Each number is 128 + 32 x the weight over the matrix's rms, rounded and kept within 0 to 255. Layers, rows and columns count from 0.

# layer 5 attention query, 128x128, rms 0.185, rows 17-25,81-88, columns 0-127
[[142 143 116 116  71 126 130 136 101 131 127 180 145 147 125 156 118 153 132  87 137  90 158 123 128  91 131 153 118 127 132 159 181 111 115 103 174  78 128 120 151 158 139 124 151 200 126 111 102 132  88 140 112  57 129  55 143 190  97 125 159 143 136  98 130 181  98 118  83  89 100 154 143  79 132  94  56 164 102 100 128 165 113  69 110  37 103 146 149 180 134 226 100 147 164  67  71 166 135  80 122  72 177  38 130  96 168 145 139 174 147 131 186  87  56 102 152 159 133 144  90 143 142  92  84 125 145  82]
 [117 177 142  24 107 114 140 182  82 131 126 171 156 132 144 153 158 173 160 155 144 107 117  35  41  97 153  55 171 133 144 173 118 101 103 179 104  54  81  98 130 192  95  83 207 182 200 158  87  91 111 110  41  98  90 133 108 134 133  98 116 186  99 109 106 116 170 170 139 124 137  73 124 142  73 131 100  89 116 146 106 180 102 144  96 111  72 128  80 118  97 155  82 153 140 106 136 116 137 115 116 137 156 131 132 104 200 130  76 138  91  98 172 107  92  85 136 108 170 118 136 128  72 106 101 164 127 122]
 [191  87  95 140 127 118 138  95 136 201 107  97 218  98 102  83 132 150 163 152 139  73 114 170 148 116 116 173 160 169 130 148 158  75 149 130 122 138 145 119 107 131 203 178 138 154 131 202 111 116  85 132  95 138  85 105 210 116 178 146 188 136 101 147 134 140 111 112  85 154 196 134 156 106 136  51 158 123 179  94 112 174  88  80  43  85 106 133 112  99 123 133 135 154 178 129 126 151  78 210  93  61 117 110 200 137 130 136 164 125 118 118 123 126 136 141 126 156 145 134  66 145 137 152 179 181 165 127]
 [146 103 163 110  81 118 143 122 127  94  80  77 163 222 129 144 132 160  87  87 101 118 197 168  86  34 119 212 108 167 162 105  91 108 120 120 153 134 176 181  75 184 164  95 129 127 166 137 135 142 134 170 187  96  83  77 169 159 117 118 110 126 124 121 103  98 112 153 117 129 129  87  98 115  51 181 158 127 144 142 145 187 144  84 120 179 147 133 172 191 119  89 114 111 117 143 130 135 165 157 142 128 119 139  99 197 124 165 106 105 195 144 156 125 141  98 120 159 151 142 191 148 156  93  77  88 114 119]
 [139 106 149 158  95 112 147 157 101 173 122 165  85 147 138 158 131 176 131 144 139  97 134  94 108 101 182 198  98  54  93  73 148 121  93 138 182 106  92  95 176 144 189 143 103 186 115  86 109 128 137 102 179  41 117 183  31 139 124 230 140  78 109 122 160 123 106 139 165 129 159 172  98 102  92  77 117 113 139 181 161 148 182 116 140  74  79 156 112 120 147 114 122 102 141 136 137 131  50 147 175 108 168 107  97  98 183 133 177 173 106 142 154 122 109 149 128 120 149 151 108 112 128 158 122 191 108 123]
 [ 96 230 101 145  90  83 227 154 128 109 109  80  81 162 113  56 167 122 158 139 158  86 148  99 113 119 156  77 121 195 127 125 111 154  76 126 113  46 142 176 100  89  85 166  88 151  73 173 150 118  40  98 171 159 150 122 100 121 104 122 111 103  77  76 146 103 149 145 104 134 136 200  95 145  99  67 118 138  89  99 114 126  84 145 158 140 138  87 143 111 110 147 153 157 166 104 121 101 131 137 127  81  94  92  70 150  99 118  78 156 137  97 124  53 114 159  99  97 142  55 159 138 177 130 151 112 116 122]
 [ 95 157 182 146 129  93 112 117 164 106 113 105 109  93 164 128 132 144 161 139 124 152 149  65 118 113 132  81  90  64 120 184 116 116  91 100 141 191 174 146 117 143 163 159  70 143  95 166 117 119 202  75 205 100 184 155  90 127 179  68 125  74 145 143 117 140 122 163 104 120 166 137  61 112 103 127  46 105 180 149 142 150 143 120 165 124 104  82 150 185  73 157 200 128  66  50 231 129 189 160 177  67  62 183 150 152 159  91 187 127 137 173 178 104 189 104  76 119 210 103 119 234  97 128 156 180 139 183]
 [138 120 148 113  65 109 126 132  78 152 114 147 114 139 160 116 136 153  82 180 142  93 214 143 106 138 194 148 128  99 160  56 192 136 161 112 126  93 122  75 183 135 196 128 182  69  77 132  57 135 128 119 127 174 193 138 192 100 162 145  79 115 201  97 133 156 123 104 150  94 230 171 135  81 127 116 143 137  64 116 110  86 110 128 126 150 165 166 117 135 111 139 125 179 100  92 139 116 145  73 152 176  99 154 120 142 104  56 209 202  56 116  94  84 154 110 130 143 102 150 106 143 172 144 202 134 107 155]
 [141 154  91 145 107 205 128 155 115 167 180 148 184  96 106  79 193 120  70  99  78 119 104 178 123 143 122 112  81  73  79  95 160 144  79 147 126  60 171 176 112 149  54  82 176 186  88  11  96 120  97 159 151 152 107 195 139 107 139 110 142 129  79 159 152 146 139 100 156 184 110 160 182 106  95 148 173  54 110 158 108 112 178  98  44  96  98 108 175 104  46 132  45 110  64 138 152 179  85 113 155  77 110 121 183  99 188 138 162 133  97 149 111 165 117 119 139 138 140  98 145 106  73  98 129  80 149  65]
 [140 121 179 139 109 184 115 145 113 204  93 141 165 128 118 109 186  83  45 135 124 158  88  75 111  82 197 133 161  67  90 150 124 100 121 112 128 107  96 147 138 154  87 111 117 165 136 147 138  97 126 153 126 191 201 160 112 152  79 127 123 103  97 160 133 126 124  62 177 126  98 130 120 151 107 178 155 126 145 121  13 164 155 106 105  57 203 140 113 135  79 122 110 100  59 128 132 140 135 149 111  84 158 136 123 113 112 104 143  56 119 146 109 101 141  85 171 119 135 176 170 118 119  92 105  94 121 135]
 [121 181 148 118 147 119 166 116 182 100 170 106 108 142 141 147  83 131 196 114 132 100 153 154  95 152 106 102 153 151 132 144 117  76 106 160 121 116 169 139  89  70  99 155  93 135 147 133  91 177  93  87  72  71  83 107 119 120 153 104 159 155 102 198 119 138  90 149 115 168 146  62 163 163 110 143 148 150 132  74  89 115 112 130  86 131 182 122 173 143 131 194 100 109 129  94  83 144 157 133 105 157  89 166 141 161 127 113 101 106 123 121 157 169 172 105 157 156 200  96  99 135 132 162  62 165  74  93]
 [112 164 214 107  83  82 111 109 113  87 145 160  93  96 157 127  99 147 147 141 128 109 111 120 200 153 125 108 104 139 139 127  63 151 149 128  63 164 160 104 158 105  87 143 148 134 141 104  70 112 129  79 149 124  79  96 145 114 190 102  88  81 146 180 141 130 108 122 200 157 128 143  57 105 188  88 101 102  38 161  81 166  83  81  60 179  84 140  94  94  79 117 147  98  92 173 144  60  91 156 114 134 119 202 131 100  83 202 144 150 103 129 110  84 137 115 124 123 110 127 158 118 101 176 118 124 148 149]
 [ 99 172 105  90 134  68 128 176  71 138 113  99 127  95  72 143 150 177 140 121  98 150 117 173 107 137 134  63 180  74 159  36 127  97 155 142 121 149 175 119 128  38 172 134 159  59 164 105 140 100 218 157 168 145 127 114 152 150 134  31 136 104 127 120 184 122  59  98  92 148 130 143 127 125  61  45 151 181  65  49 170 158 157 151 155 152  96  96 101 115 174 175 136 110 116  68  87 163 158 167 157 128  76 123 184 114 122 126 144  86 124 167 112 129  74 143  80 154 142 130 123 134 140 162 126 141 177 118]
 [107 140 104 150  89 142 108 146 138  68 186 109 125  96 143 118  83 118 141 136 108 119 132 105 139 124 112 119 136 135 191  69 105  97 103 132 152 112 150 122 167  59  99 149 129 132 104 103 107 150  78 127 141 170 133 164 125  94 126 108 134  88  79 120 198 161  96 139 107 142 141 193 129 104 119  92 175 100 166 102 178 137 104 159 146  73  63  87 117 116 214 125  90 122 106 128 163 142  68 123 140 150  69 115 167 195 136 137 142 138 138 122 109 117 124 135 109 126 186 132 114 117  91 118  64  92 116  88]
 [102 149 106 105 152 146  89 126 133 147 116 119 123 176 142 112 176 175 121 117 151 156  74 106 137  88 111 125 160 109 119 180 158 129 165 154  58  97 134 177 190 163 113 126 106 139  95 145  55 117 128 124  80 151 115 126 120 118 114 125  88 120  84  95 128 139 168 160 129 152 126 166 128  91 122 162 130 156 151 179  98 143 169 119 168  75 162  58 114 187 109 116  75 171 167 103 105 136 100  91 155 129 122 122 132 130  54  97 139 165 136 152  99  75 102 109 162  94 194 106 173 108  93 123  91 182 130 134]
 [ 91 137 147 127 102 156 156 161 124 115  74 150 111 131 141  69 107 136  72 131 133  95 164 148 162  95 135 128 154 145 117  70 117 139 117 112 178  88  99  64 152 158 113 103 145 104  92 112 124 117 123  99 162 161 127 163 105 169 127 125  68 120 255 120 125  95  96 132 171 114 159 168 178  93 184 125 129 154 166  85 115 135 222  76 152 148 178 192 182 128  81 124  91 171  96 122 188 131 155  78 194 126  96 137 115 117  48  97 160 119 144 127 161 106 151  84  67 164 112 112 141 165 157  90 111  96 129 124]
 [140 169 138 158 119 117 109 170 177  73 105 165 169 132 205 102 168 113 101 142 117 122 110  97 129 108 164 117 110  88  85 114 146 155 209 129 129 155 138 123 118 134 153  82 141  79 130  99 142  95 181 165 127  91 161 121 122 128 134  99  92 100 175 138 140 123 116  99 150 118 157 135 159 138  92 226 174 148 185 125  70 152 144 125 141 133 149 139  97 163 134 152 104 173  26  91 201 130 179 138 116 105 117 176 169 222 144 144 177 101 105 147 154  71 107 135 135  82 116 115 117 157  86 101 145  74 132 139]]
# layer 5 attention key, 64x128, rms 0.186, rows 17-24, columns 0-127
[[ 74 130 157  98  94 140 108 102 176 123 126  96 133 192 142 126 121 105 182 188 112  89 102 103 151 146 103 130 161  71 140 132 160 159 204 154 140 168 162 127 109 124 109  94 122 100 105 135 133 192 112 182 186 134 172 104 178  93  52 174  95  62 133 117 127 117 136 130 115 117 134 115 125 157  62 156  65 109 167 186 116  73  81 137  96  79 152  67 145 111 188  89 148 182 159 104 104  94  91 132 178 105  95 132  90  65 167  57 106 161  91 108  76 165 181 180 151 148  67  98  65 139 132 151 116 119 102 126]
 [135  91 118  80 118  65  72 110 147 175 167  99  92  95 126 188 182 157 164  55 111 193 189 156 131 113 101 110 176 147  68 140   6 115 135 120 132  83  97 108 101 123 135 167 103 140 138 168 131 166 122 158  82 148  81 140 113 106 130 182 109 149 133 135 133 150 137 187  62 103 141 122 156  33  79 134 148 151 137 146  88 202 111  74  95 224 147  63 150 149 158 152 118 149 193 120 113 128 100 229 121 179  76 122 189 132 102 159 135  76 126 157  83 133 179 125 169 104 141 132 148 188 121 155 189 150 159 158]
 [ 65 134 156 186 110 134 168 172 134 142 122 110  60 141  91  82  42 107 160 142 141 105 164 122  90 103 152 107 140 119 120 125 126 127 134 134 135 124 124 110 111 180 111 180 170 120 189 139 167 127 136 131 133 151 159 120 166 116 158 166  84 187 166  74 144 106 132 170 118 128 124 104 112  79 121  78 171 165 178  95 103 128 176 102 160 138  60 118 170  88 176 129 120 132 104 124 124  82 194  96 147 164 102 188 129 133 134 176 181 162 123 144 178 153 149  86 153  97 141 190 129 141 144  89 173  53 206  95]
 [140 159  80 154 123  90 104 108 128 136 123  93 109  87 187 141 110 171 159 132 115  63 137 106  98  62 114 184 138  85 116 132  72 131 168 110  96 134 158 112 115 116 109 122 116 194  94 213 185 181 121 186 107 152 100 136 176 135 160  76 214  80 127 140 129 186 118 125 143 129 143 200 121 140 146 104 148 129 105 170 109 106 160  65 156 139 133 189  74 122 180 161 218 104 113 140 162 120  98 124 167 184 174 165 141 141  96 180  42  68 151 136 121 127 128 106  85 112 150 124 189  98 113 124  65 157 139 123]
 [149 110 119 119 155 120 124  67 141 124 147 112 114 121  83 140 157 129 168 203 151  96 115 124 186 168 116 112 198 141  97  96 137 132 122 145  92 122  81 108 111 144 109 110 129 164 106 122 100  64 132 160 102 143 160 202 108  95  94 131 194 142 168 148 127 199 133 161 106 170  83  89 148  81  85 155 153 146 152 162  76 137 153 131 151  84 157 123 106 109  73 200 161 101  82  93 104 113 120 116 158  96  80 120 157  99  98  92  92 155 176 120 166 155 192 106 145 130 132 121 163 155 110 183 141 100 127 161]
 [180 179 111 120  73 188 170 117 109 168 127 143 148 135 140 157  92 131 155  82  84 182 104 123 148 159 129  61 108  68 113  76 145 144 130 110 147 162 136 131 124  70  38 151 204 120 180  84 153 145  96 175 131 193 115 148  95 166  86 152 124 143 140 136 118  87 126 167 122 147 141 157 125 148 156 163 112 137 107 108 128  81 116 148 107 120  92 131  90 139 116 154  82 196 161 180 146 165 115  64 131 127 121 127 135 125  97  67 141 134 170 123 112 149 165 156 118  94 151 103 153 136 162 126  31 135 165 136]
 [ 84 181  51 225  72  82 101 142 127 184 150 114 116 172 105  94  65 196 156 149 128 110 104  68 124 146 137 142 124 145 138  97 151 112 101 164 156 133 136  93 193 150 111 157  92 135 161 166 187 155 101 102 109 135 148 158  64  72 166 148  83 128 129 107 116 177 134  63 170 110 125 113 126 131 166 158 171 166  91 114  87 111 157 151 155 138 154 200 118 109 152 161  97 162  85 202  74 110 124 126 151 123  94  92  49 116  94  58  84 201 126  91 103  81  91 204  85 113 155 146 123 122 155  40 191 137  64  85]
 [153 125 162 107 196 111 127  93 112 170  98 193 190 123 135 125 110 170 131 192 124 165  93 142 140 106 127 153 121 145 116 139 155 156 141 176  96 147 119 137 175 167  96 127 146  70 111 159 190 135  90  91 218 151 208 188  87 142 127 152 121  81 123 149 154 125  85  95 165  74 160 112 143 155 158  75 110 148 136 164 106 135 146 186 124 150 143 157 148  90 176 133 121 146 121  98 105  90 180 141  71 110 144 179 119  98 111 128 154 100 177 150 171 173 114 142 116 105  70  68 125 124 143 136 167 141 220  90]]